python train.py --rope_base=10000.0 --init_std_qkv=0.0259 --init_std_down=0.0156 --lr=0.0132 --lr_mult_down=1.5 --train_tokens=674800000
Each number is 128 + 24 x the weight over its row's rms, rounded and kept within 0 to 255. Layers, rows and columns count from 0. Numbers have three digits each. The size before them is the row's rms in percent of the matrix's.

# down: layer 5 MLP down (transposed), 704x256, rms 0.148, rows 691-703, columns 128-255
# gate: layer 5 MLP gate, 704x256, rms 0.162, rows 692-703, columns 128-255
# up: layer 5 MLP up, 704x256, rms 0.171, rows 692-703, columns 128-255
down691 097:097134146127089132118119100108181160169136121137122146122112138130103091119151143116133141140180096161130155132155105134108118088136101150112138168131170162122112142140130114122125109124133161139112128083112103187125146112175125135137120083146150174112099144153134138109105170134110129150134131127096078153071139188079146135092136120151107111131135148160156131075091130155117131121102
gate692 096:123112132170142149121135140097094133134131097138090143142101117159130108183126085155132134137109155148165126148118119115116158134129076126134157091134124122051151122136114126131141131121103147077163110132144150082156122140117098148112120115126124152139113136153181142157141084136147181123127146139146118141121131131170136139093152159122123107131123114148123140138121167117154124172146
up692 098:117121093135144193113137145139131137076077143109081102131101080171123135140145088140094103113081114100155111132156100154086120143128094137118115090114100090092114140121123154132117085164156068160122120133141145120101131110136106123154130138126093125170110135148142091132153063097157149124175104089145107127117133109160137148120149100092113124123123108136198128157116121152102144122186
down692 100:167084109107070122153115092163126144150107140167135122125162105057133100083111129158076143096120115122151131103150115158113135139128170140083111145154153089123118129127129153145130130142077161133105140139115105110144116117140168138147115135146136093086124137111143098124153168121146158124126106114094132144108117113165146125104129147118140140142146171158099123070118083192124136111168
gate693 096:158170128118122092119144177202120152096108145157166119111141133139149160154110121168124134103153141135102161110139135144101144111132114128111136121121141140177140121138107134130145140104131127104117139146163151112140142073153166155132094130156169101115113152128145170153137140121097116131125115152085179107095148124149143136111164141134078128111129087156105098089101119132137161133127
up693 105:142160169130148076172127135123101138149171163148119101133116158087156106122109164127156162137125117139115092121137165103146129111108127110134090126134144095157097163116150136122155138127140125100113143139156121131173172125123185154142164108174089178132116157124165180096096104118143131147135130163126112151189121156135169111120138134134117123079109116121093122123151119129123087116157
down693 110:089105144107110125101156150155100073140113145110122120100169139156163164116137096156113136132119109135083183135096135096109135105124143158111125119133126128126188113117104127087120108121140136112089103122136158145111122096120134152166122133132166111079139138100150154162140151138164100128168144125105142128113135130130155127133125164172143141139140108109152147138078089103133089131130
gate694 104:107153145142108135151147129120116132155140126141130161134127113096136125146122166154146143103132120155117140136126143124114119097105066110131136142107131190142110095134131163094089103092116122151124124136126152102123121094140096144152132136128110127173140158129108075160105123082162160108154144120151106122132143181138069111105129132137099143188152099106127101114108158144102169085107
up694 103:130088108082122113176150118115127114133139140105133148184125139152137160123107102141143091102172101130139103116135151124088158158129111065147122106112128110115131131135120108144143107161140123141095110142082148075095133097143123104133140116117095144140132117125141144156160128124091135158076134146167118118130144147106116147101152127115121156100113131105127114155090154119142152158114
down694 102:135128080165113126123129132124124138118105122136125114102134131157082105142140130119100133094118142137123138112119075149175178101141154150098096152149138124161147097123145115156124114143112109134128124114151144116132122115181114128145120140131115082133132089136138159147174145154135099113095131191137139122148117086142131130157161128181149114143117141169091100131125146071159107142140
gate695 100:123095107134133158080126151131124143137108118160114130187096145141120134089145140137166088173109135147187149107126088136139090125129142121116084155136146073114116091104106121145094148088082131124144132134128123106130089097094124136118128147138113087142162105148117165193135114118128151140135136082131112183105133143145133123130096107129141074132113091130120119143085137123161163116144
up695 101:148098157130117141150169142166113156112152155138131098116164117108130128092114145145153124125128138145093128152129173090121122137126140143133122106149139136179137146107146093097119121129106111147104155141134148117098145098132160125119136125106103114128167137116137146144160124127105081110143085136128177119122128123128112163098106157160141199110178124129131184157119141196108096101080
down695 110:105134145163110133114125123131145136148113157128155145152137146176140108139103143123117115110133102149131122161151115135153126133125179131137156129098146116152123143138125143110157122142095122093111124096187122120110152116128167126130097112143080109132159153104081133112095128114127167132116137174119132106084134124163095107123107136151153127141137180110114138126118139058085170103107
gate696 099:150124152106160137150158131153126146099140114114124114110171144141152115134122088120121122171132132139117120143167112124133122129129127137107148124160112057108098123124100105160141124106082128111119085117137134129149158182076101138136157147141117145133131159140095112106181130121102151132130137107138145119136124106112134142117123149109138113124158093153141085145096138106151195150168
up696 097:093153121152125145145117086123118144116141121125183136136112103154126161089113135118110102134117107088142057091132147112109128134105108100151090131113140128109146133157118105154117128141144106150119134159158101150131146100151133156145109095077138095126117113090109104116074123119183119149067123111124170120097139179093113122148149106121117124121093128136140127161145145156157091105139
down696 105:092137122174114168146099109140134137129136127113171138121101149166120136167140110139104151090095130142164140146114121119104124131096089143135139083116135148154159152181123150115118127139139161110151125125183129098131152133165149103138102163137131117087144129115121141115132162097124138110104138117135162180146107138112140138135129118102094140149076106103100143159138115126148106087135
gate697 098:123131092110131119112151171150126106144173113131123138116130100111118138138116153120115128140119145103129101157185087149152125140136172114145109122127176120157130143119125173129106114070144127136080125125109162133136090159143113121110098152154114153098121139156109169174122102151171116161081114175121148106137201118109131105085138092137162093107102138115152134106164109117153144172156
up697 093:146153111158144077147108095159116152149137128096091138102138080114119144133104177136085109095095154138116108172134126147154141152124098123162131107111154123088135162133108151149124161118099141108148111108074160137145117132136074124132134094151163125119115140096102136147123149097140117116107165134111146133136127086126143126129141153161165105131091119134168133133131130101106145136115
down697 101:159149055110108110122141113081153154099109124167162130152093139151133161094114113154115109134131096114089105130142131131158144140067131133109099086123091133162131135109143110146092112150092161139186103155133133133127151119089098128133119129127146138124136149112146117122119113128145106127115104111120099102154131114116150094146124097162132117114078123192075092148151120138115175133109
gate698 104:119146099108161088102101118123088175130130086147168100119100114095094110168129165140159131128110152084122106119109137132095099112104138165138126137101117132139147144119099137173131097112137145153103164150118058127113128118079111157099128070108117136168173148119116120124165091105099119131125109113141165125108146120152138108093132148077118170084129116130129156178154143121131127122174
up698 103:153119135122103147108110112134129147142103151103116093142119140117176131110132138100112182137106110118149156163116109080129123139126157114101122123132097127143109166140142128112084164136136074124118110119157077135150077114091153072132091137117154120131120134116126170115129134154124160131147156138114100159100125138106099163125089101120111129151114104186143116116121135122122150100109
down698 100:133139078068123154143138096137079114101124104167159122117135101069117097142129129093154126126143172151140130149096115090125118111161137112107121119103127152134091098123115134124122147103099142135129117105068089140070120096082098124159116127136128133119128135158114082153127138095129113101098105119128104139124143131143098136108124100136132123121089130127148127095131151131104111081149
gate699 098:072126153115136132123158117179150142099151141110115118109136147120091110177158151104138132074139117115112171081144150111150147128134087111108093110137120118129107156157134139152119106103138094138137135130117109150135115094120141116146181104130141153144125146098100126077132108149137124122089091121141103146126132136151148130116105103147157115092110124139145130114148148109127152137134
up699 109:081118126097095146144176129172098127143128119133138133158112112161149084111129168118104153149115102136163153117158127148130127139153124104128118133147146149153125111166123159196098169163134125125170163112152141132106125156181121131108163133113091121141107176111114106119142173118124123123106088121110146111109131151120145098115141130135082131124059142095164136143163182103108096108171
down699 107:150127120148106136139156119137092122138114152121138131144090155148173130102136128113145181145137149137149122172134148096128138101128139081118144119104113127134153151140140179168136125143093127148086100111137182086120106087132110113154112124118136104114119142070137115134132178100165107127127132129112120128161120065110211057121139180115132084131104148118122101177141147125128093114139
gate700 105:138137115152105120114150117167089097145159127137144150146121132140128132105137167116183139103148124130127172128148152127157094138107116140105113086113125099083121102116123101148110125155139120135094113119161170140125153125131095166111172097137183121132097106148085161100143105128116118132131135157116082173170126142057127152108122120113093115109137100122124132192115103139146145135122
up700 106:136142122142144134154136132137119092134048183124136132136120138118109132168058173118175119129162153106148156180137142119153137122105147111116161105111147131105131182130088117178117102151153136087083134125133121114126170120138104121121152125135135131104156130142125123117153116123164117073120131145141150144168137110167098123098169104129128119144144121103118133164130110125175121129139
down700 106:117078147103172121098123127152140151106139084130149101127136130122134148115139158097104091114112142132092138149176122133086134154158135150126128121148113146159115135131149124123129123167125114084113109130151128168094126132145139119077178135117069114115107143132112147103167135118134134080124153152128135175105156130083134137137107139134082136090166119101150142153143115109134113120120
gate701 105:089082117147114163151123143128099109140174138103140139116137118118165132109067129121083114160133120100164096128134126110138106133117093065099119111146119148087108119151118119138149081136153122164135133114081130103176137130113138182139159156173094106132082124081092122129157140136091142113133143104111106133142192097124147142136120093086123137087116124140172117112092093102121147137162
up701 098:141124083130150110121149131109159128118126122113159168124109151133113136151136144140100096128137076141134180200146104180119073113167115181121128131113141136126170113098113088114104141128128167097142122131147076155132134082114156136144114113124145091114117123126157130114130156105175121156109140116113111128128106126103127127143103174117139117131147158151113129112139136092097113142122
down701 098:165144135132097108121137158114115114139133104163118121144118157119148100116151125181138123111086110156125144135159143138131119121122142119110143149155125118119146104132142187090121149146141126128116099156138094121119115160134085100102136137140137106108121147121108123116120139145135115111122161153124102137125121122109170139126145156134093118132140109128120107144136108113135159159156
gate702 098:152161094112151112140148170184146107121102121149085143119108099089102140154135168113131141108137115114118105139145128121162117097110108112100107109111149134145130102139088131145114147091156144113169106124122099126158154148109136155152103134169097126154164140149102130110116078118140145148118109100146119129118155115127132164125122114190173163185139115141140137130098159165131143096136
up702 092:141127138134151103120138141088130131110118076139140126089090121103131121106159127102114082139118091161122145184131094146112125147166141131140172158151163147106138144138167104150148165171120098139109165133132111087139162131095135157077154078150126149179149129101150127161091124104120161137161118152116106088127181123150091140144088136123097129127100168146084134101118152111162118132143
down702 094:101106160145131070132158154109156093138133106128115136134136083161090188095135106101098103116111163102121141135162180112156147148152095140133128144119135111159164089097092124113163146134150096130097137116153147140138124128138136115150125116110154066176132151150129113168135120138122116115164149149125146129133129136144158131135108152187116132112090094099143149178152127154166077125096
gate703 099:136122145140171096167121137099192131133087128121123125129126144132155139126105117121134127110132160148152139096182106129102177116128120116155129136100139122114143115102106175107104130115112093148117156144193081098072116157129131151117161123145140090153089149166157125116124151174138185125145122135142125091123104132120165136088148117111124111100114134136135096126136138155138154150116
up703 095:125164090108092162136127130120158114120085148134158152090170104149115157090112107129084112100076105146121143114137132132140087123126141140115117122133152136127123060126124103143112125111085150160126146125120105158102078089107123092128167109164136133093114144118167157128125143150153138106152133132137155113145152140133145112150067142126181115119132127099133104086118115119107115094105
down703 099:152140109104161112187152110088147118127098126111129177140098105106106074116107100103130100120124162126142119119131083146118125113162143114118092149118124134111157114118113155162144161129102111160076156116138128097138130109131110150193141137113131115094115136136100099116118140133166157115121059105105134102115142163129116121124172129135155139122134107134108141099140100151146097142107